config.toml
n_layer = 18
d_model = 192
n_head = 12
n_kv_head = 12
head_dim = 32
d_mlp = 768
vocab_size = 3243
activation = "squared_relu"
norm = "rmsnorm"
norm_place = "pre"
norm_eps = 1e-06
positions = "rope"
rope_base = 1020.0
rope_fraction = 0.5
qk_norm = true
attn_scale = 0.261
bias = "none"
tie_embeddings = false
parallel_block = false
extras = ["some layers without attention", "local attention windows", "paired heads", "shifted keys", "gated attention", "value embeddings", "a smear gate", "an embedding shortcut", "learned residual scales", "norms scaled by depth", "capped logits"]
init = "normal"
init_std_qkv = 0.0436
init_std_o = 0.0
init_std_up = 0.0436
init_std_down = 0.0
optimizer = "adamw"
lr = 0.00374
beta1 = 0.9
beta2 = 0.99
weight_decay = 0.059
lr_head = 0.00708
grad_clip = 1.0
warmup_steps = 238
schedule = "wsd"
decay_fraction = 0.843
decay_shape = "pow"
final_lr_fraction = 0.0
batch_tokens = 32768
seq_len = 1024
doc_mask = true
train_tokens = 169700000
steps = 5179
dataset = "wikipedia_en"
Each number is 128 + 24 x the weight over its row's rms, rounded and kept within 0 to 255. Layers, rows and columns count from 0. Numbers have three digits each. The size before them is the row's rms in percent of the matrix's.

# layer 4 MLP up, 768x192, rms 0.129, rows 546-686, columns 96-143
089:149140109122107157127103125113130140136097145152135091090103183127107124137134138087107155155134113110087152115120122124147100118125121129146194
107:137149123151129141103131174135168111115121117134088124085162102152160138102117113106154145111118132109142133107130139130151182094121095098135139
093:138116146154106155094125131098119111096129121126104131145121149130123165111142119084119138157175133077096088139145138144138116141135078125112137
112:088123125083173176148100140128123141163132112137139105137138157098113132060156108125080158163134109125126156142121173132130135142143161156137125
113:138132111137191183098095125133140147115128099180127116143170180157168109102147151096134137150151121070133100148109136098115149123083105098142155
104:130139193103137178190084127140171128129152131175143137142111179106156074118152138136099140145143117151116117155130133109176128130119134132121156
093:135130162139143154174110137126130119124128101183147093115148130122119141084133155122144157150105092081106124132107151182125147150140135129167125
100:108119141165112174134131124144163116158112137146116116143112134123139129082155070092098112132160145099086135150154120168120183138116163123125151
086:092126136103135138168118056141123103160120170121128158138084127169124090128078119087135130111114116093086104147155083132110146107100108123130137
096:098124107165176103102107162109127094139108137140111081119120117093123157144115123141149106143111148132128105109156132157120134113143124119119139
104:150136146105114139172087110129114140104129154154102162116140175139108141131110120130127130163188107126068098106149076155108174099146105114124096
100:106120123101171141124164160136147144178141137124133092087100151130114129112130117143095114119128102125149120118173131120141152112095118179131137
104:139124093088143136125058152152109153162143147110162108104136145112138098145147118081082132136160110090167156127173104150125144126174156122103117
101:095103146106155126119138123124126123127140137128127155147141117129163124081134099082123131152110105106148096096124118123134197103160166086112140
098:080164139134143122137098138121141100161101101136111081087118129114130135112143109114108080133114156096162167111139168121119121153088091128120122
102:104136099106174123117100152115156188124102111137132094107118141121146098139121075119143150173168116148157150109126158133120105119106138139175141
112:140108147116174154133132168119136143115101130140138125135149166155137128100109114121115151120125082124106091133084059162100109118160129147187174
096:133173109142131137146116106163125134162141139136099101116088140119154119084099124139134137117142149112123131104150116117126133137140129088136120
092:167131129133106118135123157090164136117132175134148123135131102157122112119159097133142162175155081133124153173140141085198084127118120131120135
100:113164160127170144152134131093135118120094132179135107100122153143110119083128121137103147142174135133131074121124136149159113120108135140110113
103:108110121113111144117124145089125133113145078149153154136124191145128107148163124122164119121158120089122116120101110162156147142147128086150105
097:141149098079117118146117139119148139110175160154141088076128143153143122119117130093122151140126106094100110107148146134147146194162122141119125
089:121103124114134147146106097119147127129091127130106112138138133142114147105161079137119126135101166108131124141166172140122112133103117130154143
045:107118145143167167138103144135137145125125121147111107088117175150141108113134077140126125149151093113095126103127104144119126141113134109145156
107:113161136100135189113083099110118133178129113134136149108131133166164099141161123103109130127157129141116140114117154132133126100096090131163121
103:090113110127117152141080137124109148177152139113108132130101138107142101116142124138140112182154118138129122144149105110098144102088104106121142
105:111106162084131152143122118158167137114135136157108145119143146158176139102109108122107127120108135140126096129137099163118193128137097098116151
094:144104113090089110171090117158121090141133100126142120146119147133132090102138098143104118136137128125132127124167146190125192103120140132090125
110:127084148122144178155126128140137135130096115092130080111139117090152055139131134126185126146131153162146159138117153121113122117099100115153134
089:150109150137177128162110108067129131131134067146143076096170136147132150101141114105102153124149103146120113173122118180115129129141135164152124
094:083139113124165167155124116107136114132160101161117094118120156106113149106142122076108109176125135077119097103129155153125133136127134135143172
091:132137159136105078113105150125124099181124139103132156090169111164130160164127135137125121118150129145114158140112075145109122113114138167132130
099:145165130154170125126128116100135141090134128159111143081145109110124143148134113126127122133119128151109125093125134128114125130130121168127123
098:134131115110138112117123120116142167139113123127115093112141123112173150164126111070163163132144137115129149109147129120122130093134100068160136
105:116142083091133174147155121114172141094117100158078082113161092119178097135133151166133135141133107141118134105110140088148143116129108095165134
093:162171165093118130177056117118131130115101122110157157139090139130145086109182110169113135140114108157121117117135146153117110152126101114119137
103:137110163161134129177142118125120090124120123121098135116115189123124145103126076108142131146147103149125141153131158173131157124112149093119136
101:167145079142150151178144118139185091113130096133138144132159140097093137125155128118101074133126159154110117162091112165153131151136149099167139
093:117113111161142158113099157129111095167172130094097142093107157135106155132132099102101083159164119119118127127164120125104153126121154124122139
103:141162124103128125138143163067160085111118104151126096076111142109143114159145111133147124140184115155074124129156121135124101109111114159138151
094:127146137167134149193113107115125150129141155151146104154130164125157088072148124126111105158140127118065124118168121108085131082161057096116156
098:118150090096121122156099120142121129125113173135133130116120159146131120116129102144144170133158090120107117160170145157132150122088129125127148
093:087127154111129153141115128136153154133110129130150158156115151147123076059169120062087127137152111103114100138108117160183134195100115142116148
099:098094126114122141140118095113145124159078086131128126107121127180117112129124109164145128148135088147103110127110083150119158086129138088140133
104:075147163116180138132113123139119165178174155142136133106123123146135127101124102166110140144134153139147130114149130141081119072093113125136122
098:123115169116146101145112113100130110130120131155082129149118132105144139101161095092127153124177140112122152170105113182150125123117150121131129
095:155096115131123144130111119089132141098117129120146113094114153171133140123134170104146162140145112112113114106196113120135149096132110120111171
092:127134117102146101138076085128139155125104126112086105125157136158178139081100108135152137113156155138117133150122147131097177133112080111125159
093:097122136124142132154125150107156162147154148126131103122165132157173159113140102166160104140125130129075126115118126093152140126105110100117167
102:077130143104132164107068155113181159114117150138155082111180096174142120147132137123116159163154133096149132103158071114110145108142117101107148
100:134107162131083149106108139118139151122139131140092095087152113163159090114125115120137155085100150103092124126153121125163123133103120086140132
103:166146129156102094118145157135156127145142135125139071136150128124136120101124117145126117119142127120088134088173124141152107138154122088160126
100:100145142092154156116123123115092124149118160134047146139107132099146159104114114116109116128176095105112114143105099111115163141094089157154135
103:148128135098134108122141149098144163116137125168133092037107158112158110095144123121115152117132125148125151120097096123159146123104056121130114
091:108117159108123132167087098126168147138108154115142089070158131151102121130113151132119110210145145129099152142145082143154124139148089121128113
094:128138161135133130154105142107127139130149118153128114086125126117106163091131063132137153123132119085093078114149106116138129099121096137128152
104:138129093125176125078076133105143102131132137154119115119093170135119138083138130096191154180148112053116141135127136125154124154163144084153129
100:088114159114099176161116075140202167133139137117133115126100125137179127126125147125100100127163121111114160131145131116134177091097113116103134
107:112101124153109126172125110109112178126130137146116155104147154146195107116120120126071136140150150120089143152131081150090157131133119121157129
109:161108118169116177112121137109116124104117120128135096125141162134121085131122119126140147145141108116122094167141108179097145120131130091134123
102:133163144139122114114102124070136144115147136177134108113135151107126122116110114172149086123121104112141102158157110132129117151148143088142115
104:140117128129140146169116105119145138175140127173114129115075143160169154069170084095147164112124108117079121136150087112112192159125127110126146
087:136108112119156160154103142138192123161111074137122149099136116123094096113186125112093110145160141153091162090078134142152112118130103167149183
107:124142124113153120121134143102143141172144115145094152129111111155116134108153124138140136149148088127104137149157079093116132142146100119144121
109:079154177117143143110128158128113149138156136138134113142119132143148170119144124069134133159118073110132093147154104187130175146153133105125109
096:129123167097102164103079091159114128125122103126101148119122177122160103155131130149115120157132114140064142096119125147104140112100098163137143
097:087110123132162105131129114133148139153138128149097111131128141180144160100110097130098143109164080108110138178171135130107118109129136138129143
095:115113134116127132127131123109144127160099130112102130127158106141142109124149123119110181124131098095115130161106122102120140105140097111130152
094:151095116136181171075121135123142123172162130120096144107156158105157090144144087074117073138142127083101123172151118108172142128128144133163127
104:137113178154110119149142103128163132127106135126104107136161141110127158112120127096139115173108156081130131143164126132161155161149160062129165
103:139118092131150154186115127110134157175142149177112101140161214150135154098123076090130129130141142096144144128136103096110128131130110113097137
096:189130161134154118130143110092146148151107092161130156116129123127115110144139084128096158165147147140130075099114089109096140153128118133164157
105:134142109104112193085126116105159156155159138114118109149146162106128113111109099141130149163138144118114131119068109177141119133141116123156133
108:116120095142102148106105083149141147114148134101120171110126098163200138130137136113162126188116126110101112131198150130151150130130149136131147
105:136113154111150095120114112083148137131095115166083100112176149103113095109180118136112159135149140090148103154129126178152148160144086088120152
107:115158176155103147156136159104131104129146160131122099114130117143158147162138164153127161128173112117119124140170118142128153172113113108130180
116:112119125176132176094121108119159170154124126129134093120143139119145107128145116057119170172135116128117109122146132128106114092139137123148120
092:086137112160144163129143141124129110130136092170106101121145119115145092080141146104103100144123153076134124163115114194131139159129098094127124
098:132126130126122124128120096075120127112151111149127090139117129120115136142143109111082132107168104153117127123120121183124126132144151111113115
101:082125119121133188141125105124092085143133085135103151115144137148134147136078104089105142166142139090079125157176128112126165132095080101108162
113:107134107132100120170134143067129124146095164104118138128136165136143143126109118064121119149119139064150147107167110175125166084106092115157144
098:123137130150132141140105087159181142099135114166153104074140139073153125115138127135136152140105079156088128118185152147161152126090159088146117
106:120112133114121130148154120087152120103150087125143066126166118101116069173152117131112151128133118135116131084133099157095138094086153107132153
097:126128158098159117107147153127139146118123172136148141133083144146117131084138133076166135095130134114095144137137136117125134123089102146120173
110:114160150124174144130136118111132155139109115139082164120093114131170145103111105090128136114102150078126142091151089157111136137140095151162133
102:106134112145126138158116111121156122097106096089106103126136135140142114125100110120138072119155093159109142135103127139100094110140106137121115
105:156129134102136156165153115111168107128124120132109130093122119145117150127146156099131141138112087094079134134085142089132185115081131119152132
112:101176154135116195110080106136119172153138117106167106090114103132148126121127110106124136149150123081150095142114132129111138168075117122145127
096:090145109149196139141113135125132164109144115128132072118139151121156167117121138135107141121160121144141143125125144121108114106134109135148191
094:127151118108146108107145133151112152142159142119142083116165128141152175109097097136080149146150147104151093140118136176143131110100063131121155
109:128099115149103152169079134096116123097153127175085093110123137141135079148136143112173140117122117122131156096165101119161119130150097104127133
097:133126151123116141117084075082090152122136111082171142104117155160127116072134100093169118181121122105107098114150137124172124157104126085116135
099:157078117126155134140157159136106151128115107144097118135152144138126111114106120118135133138132142120115105161081137133163177134110114134115123
111:118112147138155135125122133123160118114103119165098107097142130141149134104146115118153134142108100076144138168173113146168153196130058067144122
107:130112118098110134152123149146133148085115127117131118112113151120135083133155116158117178182150115122110151116156108118092105119169155079161127
106:118081128108115198130111094082133121104111135128142101122151110143187111148130139141105133158158156119101141113171144106124135102150106095166112
096:096149145166149114196139142057136111108124131154114091104137148151097136102128098127168107133145120118107132156116117168113108120084107120125133
103:103137123102111179150120129118111112113138067137151081084121147104124115162146057127147103147120156139152126106136110132104152144119117111121154
098:120076153147125149155078092139173173120100121182128130140146128132158138134144125112166119109160133149086154110168110151131122095126136123125161
081:095120137115139197119128141135095115125129135144132124078091116099112174137114128090139134163119136068091145136131121129134175165106128148125190
097:147113063140124128106111117108135166090117123123122115097134141136158138147082117088118183132113109120116142142124138173173109117136119123143122
092:125125110128147111158153129118155110121146100147155153112130101124141073102161122139102101150144117116151125150127176119156152154120101103120125
119:095118080111106130124123155142122104202106122188155147087105155116107084063092121112158119117147099104115150108134143100142145123083099124144108
093:135140143070145198162130095160159102096135171115102143137157166086134128132107103089118169148115142148124108136169136153117143171142075114118142
110:125123132083132115126137151116160140118096108133140127112089102145174093105149121082123155110156142123117109142150117139144114100114150124168102
088:102129137148139096097112119125122107114132158115128101093111156112149140145104148137123090131126134159111119077126130159111123113094162123125148
101:111113156149168118119162138119117129134111159131119098118139149137149108110116125092092084145135132117112166151109070134170140133134130091140155
098:086095145149073140160081107132138134140095083144122116119082166135119109103194137132146166127131089142083127151144089177162104147103147140160158
099:152109133105100134120125139151161128132118144130125099109105143130145103132149101119164147134158099113133111126167124145132173156166093087112122
107:149082135103112109132125161163157121143118129168113097133096146116161116105154098117116088174124083131128148096111109124155144128100126109151120
094:123147133125136133122163111115152164127099116179134109136131151153122100153147102115178178110127119089095084130127129129125121155147101133145131
105:093101099143139152115113104133099118157098131135166158098139103143107142086119128092150069150159128135105141147127134127152171117109132144157138
103:090128127092145098149115135145199101138112149158130144083107164189133103146158096108131096155160121111142184159116113135171143130133128112138113
102:150136179091149123092096129112129139135135111149060139101119117137109079129155145138107152125121130138156139153169156154124129107122075120146128
104:141133133090160131111104094105106143110070133152108120124152122117117159119133086115156147156122127095130136132110140130128123144083128122121158
105:141133138140127127169122114122128114146129146128135115144117135139171147132119147148113105143161130165135107103154116144151169093097158149125169
098:092119143140143112173153173117094135142106100145143101117118170112146134124114126145128142133138135131069142109121123153148169145159111125121135
099:107145130086170119140133141136179103161137156148070092116121196135148160119172129178111094142155117133127125142146120115138126101131107188128158
047:122147163104131128135105088120159114151130129136133088102114148159142119127161107096136123167142119128134121151144080165143120128154106108099195
110:115120118150154142114071151154116130107087116121140173067106163120136128145133111075134165145121085137098118102088076131133151103113096104138115
101:127148120113106141132077122117118149150151126121123132151098135111139148106119093107146117161139153097133119127134156136127129120145065122135141
083:113099167085129159129095102096137143097105103201113157085127129182146111122143153116151112127128155141116130133097096145160180165104140137171148
100:082124114125173125107131116113142184186122108131150052100142119113149140103115112126135120131128125094148133112177122122141139142108127123157110
104:101149106143109143177097127167107128144135111100113122141152143139162157154145096077134110137136172130113144157138129121088184119127133102123148
098:151165111111115108151134153053152123100101146096119121105158107150114144144147132108075146189156119139103138104116138132160111147146147119167127
110:151083112130129152127132109086090142098102120132109125119110164142156144121157161072150093137153091128137128168165121129116122144109136141119114
089:131139145120130133152168094135147139157096132154114145149125141142120053122123124146103113140146167145138148148124087108132131139132146138119126
115:102157114109106118135091155125123162143094105158132132133157145136104119122176108127078133120139109117128123127094095132109142152127082100152172
091:139163184145162102157100160134125134101135094142111121138142135141128097078092113106108144117125139113107111152100108109146116118094123133161172
097:090128116125125084106130162121144144121114179157103119106102120152135122115149150130136100140162110104150147149130096133136154159144165103143138
104:119193176121130163091145113118161145135124099118142149114097120161157125111112092156119124110129101113092123148126118104158126113117107104142098
100:074140131138147153170156122094115135145145130145135129119150152150104134086100120124157126173149144141100106144082132121093112133123119107140152
105:127121109154125138177163128155181112114101106146137101099118141152117092148126123150138101118189107117125129138107141124144165093116082061140142
097:117134133123124125136085087092134104129110150136142092146137124176158119115120117145107122160128115086118116121142149119166149111145145106148130
107:130076126142125139148133098124138123124105099137124090135140129174133130076086144150163134156140128084074101146159112120165142161146117147168132
097:082137118159098122116095126120164118088105154115145133132112107148128101144152114111099127181146127117102135158133123127153130108159107097144141
109:146107161096139123137133161130126121141098113178155089117156129130148090107175139137136148166156101128111165132113110119125101138166073115155147
103:124127110164108135112089120079131139111145167106125114090155137102135130102133097126116136163110145095129121107106099130132174144109093087177141
104:125107116170137123106159158105109118094100107188102090136164132159111112143139120092163137139189099106147152137126150121153119128125102120129144
097:127139144144150130137153145129137093110115121141102124124107109110134124087123145140151131124141119122090155145107134103141137117129146075176139
106:107111142129154152128105092144175147168152152201145120114135126158101104160113134124133128144165137104123129121126074100184107158127164126134115
# layer 4 MLP down (transposed), 768x192, rms 0.117, rows 546-686, columns 96-143
091:095129163170172122139074112117113121139065067126111134151125101116124123089126137153097106138103112110123104149190147123128127109148129103117107
100:159103128125184111146100132117143106140130143151093122091102118143107118134130197152141141144113156127169150139087129140126125134140119147148115
096:047178111150120109112118159106125156101121118133142160077138107177125159109123124144129155157136129110142151125174115131148106135116092162121138
110:172167137130120159178104149164143117112158142105093134129123116112124135159128121156140090137161154158122126132133125112158155139156109117153110
113:126142149165137107167092161130092103117109117122122103139118086141141136119151134170136132114078133121127132117103108110047166121109115130103177
104:069162083142131111127139107105136145100087131096125093102131088116123128141124087139142086134123152117122106074156149114113105117156134131117109
097:160127151100101155136132127109137122153122147123112109099121136159127140113148161119180131118124100122107141127170112105115106143103112099113111
098:103159105125175149114106075156103120092123140139092115148161154119128097082140168159095144125087110111113096126143141122169120121147154137139136
086:118180157162171127130129142153156119097135081146131162154136104105110121150197123189109107124119105140141163124108153131179081162149158180112125
094:151165162110124158139106120111146123059173122139152174143118173122117081114139127142070129160164081142094149151119146143157141111099143119130082
105:149105147145138117176111160175137127101134183106118122116125101135140135104100093133101138133094142116143130105143111167087135139116137099092149
102:126106096122147087120133149142125127095112137111179147156091134124115087100150115096115117126122121134131156115129131138156118148135126166130157
104:136132127130136148064122134097168138159134100115112135102120133117146087111120161148168143137095125132138134139107116035118139103075126171100102
098:142101138127108153103160175118089108144133145177139123135125141116150134112085154147148124099153178112157110157170122184119149150126104168124079
096:151137125106070089145139147113094112127091130120162123151123161126163126148128132118098093121143171113099121130146157160108130162139111091122093
100:137145153127129123169091172142147068125122053117133164105111136141108093124183143109110087146108129134100114152159085146107141127119159130099117
113:161132118110142129136188122114145085121129094133130146136126093091159156149111086139102138145158100105155091151091128089131098120176172138126138
097:119124116124097154138141127112124105109133153124137132135124137102129159156145103155122113154126090152113129115094144105148135152110115142125135
094:092120133168169149099125115128100131116124099140130123184087122137104138122135119140092109121128163141174105095123084152118183093102137106125121
099:126135100125156113123128121167144153135136153153133102149164157137142172136099127090135073114105152131153135140131126121122070093121082164101137
105:175121126149152158119120138110099106118137118125147084162135128122110154125153122146128142083116096145098131103077142126117087117155129115115131
093:168104109151059163102120135164157128131157137116127096141133145101134129094104105124122163128094075121128104128088111157138118111132118147102112
092:114118111109135114152088150120097166149104150091106112132137136110126114141116114103120143144107132153150072175107139139114153130134108128117122
040:125101084117157117128145087103087152136170126100133111095128126113096135165109095109117129146152116121084124124108135130107130158158119107124112
107:080050095080135144094136163170086208171098106098128188123138127124145122152136131072150141128130094153138154153122156172125103111141104123119143
104:115091145134155131139105162168127130139147159134119158135129127149125101154143147105125146087112132126167129163139094130148093141134078149125095
106:093123130172146170165133137147087147146148141132120154148113121124156152117175090129129132115080163132172142128149174157133127119132134084114137
097:116134188115116136095138141127136093140093113088130130099159132109106098142106158154154144138125133144152133107104160154180113113124104134122128
105:088097131154142107111107142189114160128118104103152120134123112110100092113120164145141120116131124137194109138151115146123085114104104171142105
091:079136137124194125131146158121112104093158109096119089112144076120133156103123111106113108156088163162123149148183138151107112134132139153149095
093:105156141140125135141139137105170115145141128076160136113132138098094103096132110125139115100130140097115142116127159104182093110149119136125106
092:127109091108171184114106139105139122106152134125119138134142143116085106135101104121106133096105127132211140140136100128109140132151134151104141
098:141127130152143161109133129180139085114164107144134122132152081115107149145110113162104154119133109128164122134131175118167112124144157151058103
098:158105120104083108141137120132153124121165132139112175127118112112112123111152098189128169162148113147133143140095114126149075146142158156137102
104:111151109120137139104098180121119135111124131117128145113168068097104161166126150167124117108195101125128125127130167186127147122115134116126087
093:154097160133113157152126134131095074084120099112129127122121156135130167139128153155117128108090132107120095103133122135123134099112139135103118
103:110096129111121133151114108168158090132126150127159098152193118135121103159143178100088106066095150097143127146126126128078136146125140149147135
099:083135106145143148070179150130143081122163130130165097130088096175118170140151113108160118128125144073127127171097136131115148120145143070143116
096:117155166122156127137098137099109169108105103165110120143173105145175091086134143172177147129131149131101123115110170132144129130107112143121128
102:156150175105131130165156128125123085122151135144113079103124125103123130146113116181125117120103069172174171132118164107107130134143139130129125
092:118118119112145163152162134140155086113166118131099147119126139177122099112144139117119146087135133131147135125136083137153136153158146115115145
100:139121105152139182088148128140157072120116127099104169130125156132121093131126112166104100148096094140081136149131147101093147116144125129144092
096:142164109150174096117169123122110127096109089091157143128116122116118113097135131152100111121113125155123098108120171084121105118110114148104174
099:129162117106079137106090107149097158140097128118101159104154160079142150112124117153102131137084123162134126128143153150107143130095098141148119
103:153139160158106118142174111147117073128120167075136128130122151135125127199102074153144086147137121112094144126123168120122129117147154151150104
098:111110085152126128121086151132090134149150105080135148123159093161145127146110142119117103150117143140116136101133116163147101099102121139071120
095:118113114141165123118158133120133145122158119124189113159112134156116125161141153104123133104220115123114165134111134100119132102161150148103136
094:105152144096127130115115123110161096150162101189145115111083154106095095124120066111117113131119138156121139082126129120125107117100126148085114
097:148101182112171124117128121169082131082101125118129118130120111119134138119187130093068116126114124088153145138118136141061147136153154167094099
098:129190101129107119106120121150136175149136126143104110120146121126108158166091099164110156128125129150124133064103110134156102143101059117077133
098:115107133120157121128113120155109127127114136147093122128191140111129152113117176103153104140147136085116149143111148109126124112098082150116123
098:159110144163118074122119141124143087129153145114160190112130140161101155082103103102162145103165142154128131157117085104141164140144114168121096
102:102136131161099109178134151160158070156093155121141149120151104128109168120142132158125121142139102119088151140122083160109184121116125120116127
103:168143113173076118126133149075114132057164164131125134129117150138152144164081109167129126114098116094055142097117109126084119095118093095101166
090:105153115118115133140103129166161123158148151149160151096132146157107102129149133097119140171091137145105168098127124103101107120118132139161111
094:086133129115135116155127116140136128132120097141146158133139155137113125096158138133098127115163144158164144163088105117123122143133109158135131
104:089133180114127168101125152097125169125143139141109142124146129110099128146115134180141148077158122122136113182152142143140128167152141132136151
099:116120102114135158177109105149120124151137127148168082157121082123133189150145174137105111112085146134152124106131155110099121101136146103151098
105:101121124109127082129138118113100149138167100118151148141131095155113123124118096104130167140161114084138122129081098112145127150126137133097141
108:076151113113127157147174132110123129150119123109134113110119115131155154142131114097143155168132133107110161142155160088104125137123113135152101
100:130159152097111103095147148109175142118134115138133101102148117174133158096132124130158127180116098159127119070123146070114145082134103120124114
105:134104117159109102130137157118182131125113110140091112114098127120130135141136143113112113118109147180144141106091135131172124130082139105133139
090:129193090126104145101104186108137119152116155104143092114120111152099118114076115137123133145129135143121175123119130151100134094108113120108168
106:136149084093130150139117115137142124140104132138111121111124126130115108102101122161107184189178150163140149161143155118077121095141119131169141
104:178111125147082127094147144134108120131185155120141103096131128092123115154090135137144157114131110153172145137116119132148140095089121166143106
097:108182110143145110158128109093098150122128155143150144119098109085127114131151123078143139167120166142126166139118117099121091105121114094132146
098:144138126160161119119112143116136120152141094114102103084194077108142124128116129152092106136097144139107119101138153140124135132135143147123093
096:146086112115143091145106149110151146120133094101151127139140148124153141121129149109165125127144127157139119115134090129136118100167125125152164
098:141144144132117131141118095093121111151102126096138159146122126164147105107136115123131124118132147114167143101097107067124117094113108100133137
102:124174162162101134066141172154124134130121142136138136133121135140128141190087104120124181100113126131138099107124084074077157119107142163144098
105:157131144109132110124159134163079116101112108143213078147147160135108153120128113064115142118078167083103120139119125157140094122095068163087153
098:145113160139088083182162114109098145134156123145140162148126153171128118135104144141143138115159123116151115144134119127097130167116146122117117
106:078111090083108098146171135110156119137148152165139090099166104152107106125110137128152128131107156140105146122125126132077115150150163135164096
105:120157106174130144099146128132161111126107148132137103109119142135169143131155157151137100134078099165160146155154158102097118109114095095143073
103:126160106107109109108142124131120142130142142162124170139114117111146096118147101156145109090151116127110141127150132150114111111155114148101138
107:110112120142150111142149165136148116189099138120117129172099132159133097125153106151138127125074153125139153153133102153086150120143121072169133
116:124109117128118169120120135143125209195144090135161124093119122106149131154112115165154132116134134159186089146156135124127105161131106117130096
095:135128115128127130122096130142160090085168140148151138123124094146151062125152178161102123106149116117154125121108161146135125127134146099103084
099:062152193097159141109138144128163116151147132171092145122124155150155131121114121162087125127109146142154106098142129120140135104111101123117175
100:143110122143140090145187109143152084142099107106154106116155106144144097151094127134085121092112092113157107093169128139175128120155100090144085
111:160123144164064117127106117153120139171099125149163094119122160154138113138143091144105139154136100137154101156121119127096096108140115109153128
097:146089134117135102116096150093072136171126119150068102111134135120136065160094176111145134104125154134132129139148121104125126120104132119115060
107:141145172149154118097063130137146108133109128146100105096164127171141123185155145103108163155132155136126145131139156119086089163132090125113103
097:094131110156097106113111131099145137168149106125127105084129117161126125136151105132105099117129114120102132122148147116086093118138101121099098
107:110194154135106138135116129152116138106108119112117093137108093099132146139122138154188157134101127101108150108152145158102122125118173138124117
101:140137134112124137126128103139098147117136202103114136153122185128137144099126103122145152129137140098123098114135114098113107133135154111111119
105:173128096144111156096174146146145132123121142134124093100167125139121118137151102123134074154109128083104154131181156122117142173121164121132146
108:181176121142119115131127125081108124131127133080130119113139151171102145123103116140159163152145110151110090107128163105163149125163155141112104
097:128162145138119133128129118137136159146116117118142109107135059160145169112094140151096116115138143154097148130139108100147148134165152146131108
094:103118147155105135144130104142090138140112188146117133165139153142163129106122111108141145180173161090120100093132134118100166117140116117112103
108:165111151124121118141112104158135165148137100153143090126098103150149147140091136122145136155119146144172146132081175115159119089155111119144137
098:141140132076113152111130155128138148097113132140093163137141150123123154107153085112113168132127107129133183113129135168125134105147125149129103
098:103100126134103146115099096111127110136144159167122093103127119129078141123123177134120124148135103096128091137084139156091144176121123160104105
108:129155124124117162149131131145137148126104135127118168139069118114141086146142129143086086146118094161105161134120144128104122114150149137137110
101:138096125096089103139189146101140143139121150107092135155154098118155071111154131161140103121088147112195133140102114166139133138116138136149114
105:124123159099123133151143154139157151103094127115167118156115114163100167109166174132131145075147130093155135118121075086116130142113095162091118
097:139151147129110124073102137147102111142123100142128079180156105142126114111132150110118155123117139079111129156172147090133142158122139161067125
105:126050132124120136124125150113135090100133129138125103119118144165077136108136152093115138166085102108132078129117137106161127142165134099122146
097:059141129120090141143108151176137158116140144069149150102088093123136124139122148152126137077097123105136136150130137171085127121116149116122094
083:176127124150106029129141125093190135114131140112162081129164108171147118061121129169130137100131125160149124126165123142149135111158090099111098
098:137124130141089144131067138105164124109129138140131147136137123110147112112091140139129085132175138159146160142141094120112113132149128120170149
090:123123127084101115114142149128128147143141149124139141113132137103127108151076160108097125110140128122136113112127121114123083078123145107136076
115:122131135141119132135157120149159080087133107105137178107132126102064154173149132127124121115148115097117141114158139145113140126080109117096114
093:116169150171131120107107151132128116122122123125137121131102106160114165150138137144152104091116169114150125121134088136149114110099118136154172
107:115115171114139142156109137126121145123100171147095127112143090136164100077133147156099127108103134126120124097176137160123124124140161102158115
091:122164112151138140074162118107138124110152108146141134120132080125080112152155136145099085137131088189143130122114139093124116104156124113100162
100:123114136125136149156134117137058145128130123080098138105171100125138132152103102124137107104165135127112094104102110139097169122110123114119118
102:146135134129129102154102132093114120099125164131176150175148124158116186128126123128166146118113120108138144081107099125152119107127110133117129
100:115135134137099087140156146160134118174127139161121124135129125094141155128150123142105116080108114129104132120081064154105163097105123142118086
104:121168140130120126140161195110119155094144177124147130148114125115110123116123107140103133141120111130128160136123120105171125131127137135151138
090:133095125106122129157105122129114123115088111127125118124094135094131113149119146140106123116146151109144123117102144160098138146147137142089124
108:086120158118113161135127120092075140149115114122128098124171114144121115123125159101124136090109117095115109147171117122121113168106121172118154
105:112096158174114114162118133137109140117132116125113134112066126109095123154082140137121150146133116126120085163128150147139106082165128120111158
105:114135108138109122092100073133154114156131150107135070113119142120090141100096162130180145144181165128112123104134149116146187106129106140138124
103:131107150133153172098124139126130094136110164140121128121117090100128097167131154111144145105105123147137164129082139172119104150102114132118175
103:098131134142094114155150134121101143189111147101158137152093149140177083144144155136146109141111140100177134132135117127122156161149104153104076
097:172111155119111142116133104126110147113150124137116151141150173144143151157076129128150127115118144148151108122112126139107110139122100111127140
101:192130105119117146091142134138154142110116070097124164093138104084099150132151129170131145125180105177171140158086146114133126148164103116085151
037:097091097109158128113130157107107108115144090147141133112194135158097106106097109091093170120134103109143099126089132133138146147102080160102089
105:126117158129122112130104152144100133111140160123145122118125145104156142150103096159115094111144174153138181128116120084124131111099117097133109
099:172123107101102147153108122154140083130146127111095110102137102129114129125102133150106099134160140134124115101125105137150128130133120147140135
091:151116143121094115129108103152126139120087152153137114115146101138106094130111091132136152104100116134168119114119153127143134124089119158137106
102:096137157133144140112097093107122121146126147119107132132118085146141157129132147137125118073136113162134099144085115135163134132120116113088090
105:103122142090122109059111101138075142112126110150136126102118092117132109100133166123059119145101118122203162113136166142151125116163140124121116
100:108134108133135125146154158121172111135127167101148114086105108147108109161115117149143135080122125173103132110159132118115116160100150132130095
111:141128115115110097129100145155132107170131140147105141133119122188142101155117141107113112131086138131166118128140163092135127130120112124150084
093:133123116123102117117146132157190105134118187130132170096153128160104139083128126113120156137129093156137152138098113129156078137112129095115106
115:128118105102127142118153129105112094112116129131142103188140173114151120164122127145112149127121146165133156122109146128131142131124156107122139
092:103164112132095103105192130127118124123148118126155121160135130089146119141127152147112128147122103147134151127117142152172130101188129134125113
099:159133130190141103125138156109133137108117101176125143129106173113111113143080119136124152141129135134109157075144091089142095110142158131082132
103:140160099112120113101173167086099111142129116081167087123090119128113124117151190100120111128153122172126096124166175163123094104108131148118109
099:111142118115146143132120149200122117130117124189163109167115091146133132161151144114126114127069173136144119132103134151111131125128124107119135
105:148116153105109099136095150095144170139119124149150125105174130110139144168153148153111155153137101178136142116126118108090161191148091119160105
099:164081099083134112175126114144133169140127150116114132137174119117109145127144128102099104141106152128136115089104116133151163090140126122124184
106:164134104145109084102101152130079137110111133127169125145106107146137147127133161148133101151155080133130170129099158126129119127155110091135095
098:144125126158147137137137111131153115101118083156096131124148098140161125136118106147148162124087133118120096104134121118157133099126135105151134
107:132128147136126129128125108119130130191161103117152134110102124183136159149121170155093099120110110136149107109091154118147117080117121107090096
102:126157118152123143136188075094095099133118107110176122081127155098125136176112113096108136122124112154130119115163109124102128138132093123114090
104:106127129129138095136134162165148093141099155168158127119110122138116120118091128106160130131089112144115117113156164100127081108117138173123100
100:139111130162125119085119139152105102100127167123098132142133160112111141152160127126136084066125183101108107126112146085125111111106153138131136
107:149136088131127083152140137091114089139091156129113111132108145107143195069140113063134141145169090133138152121145152118121113171163115111100146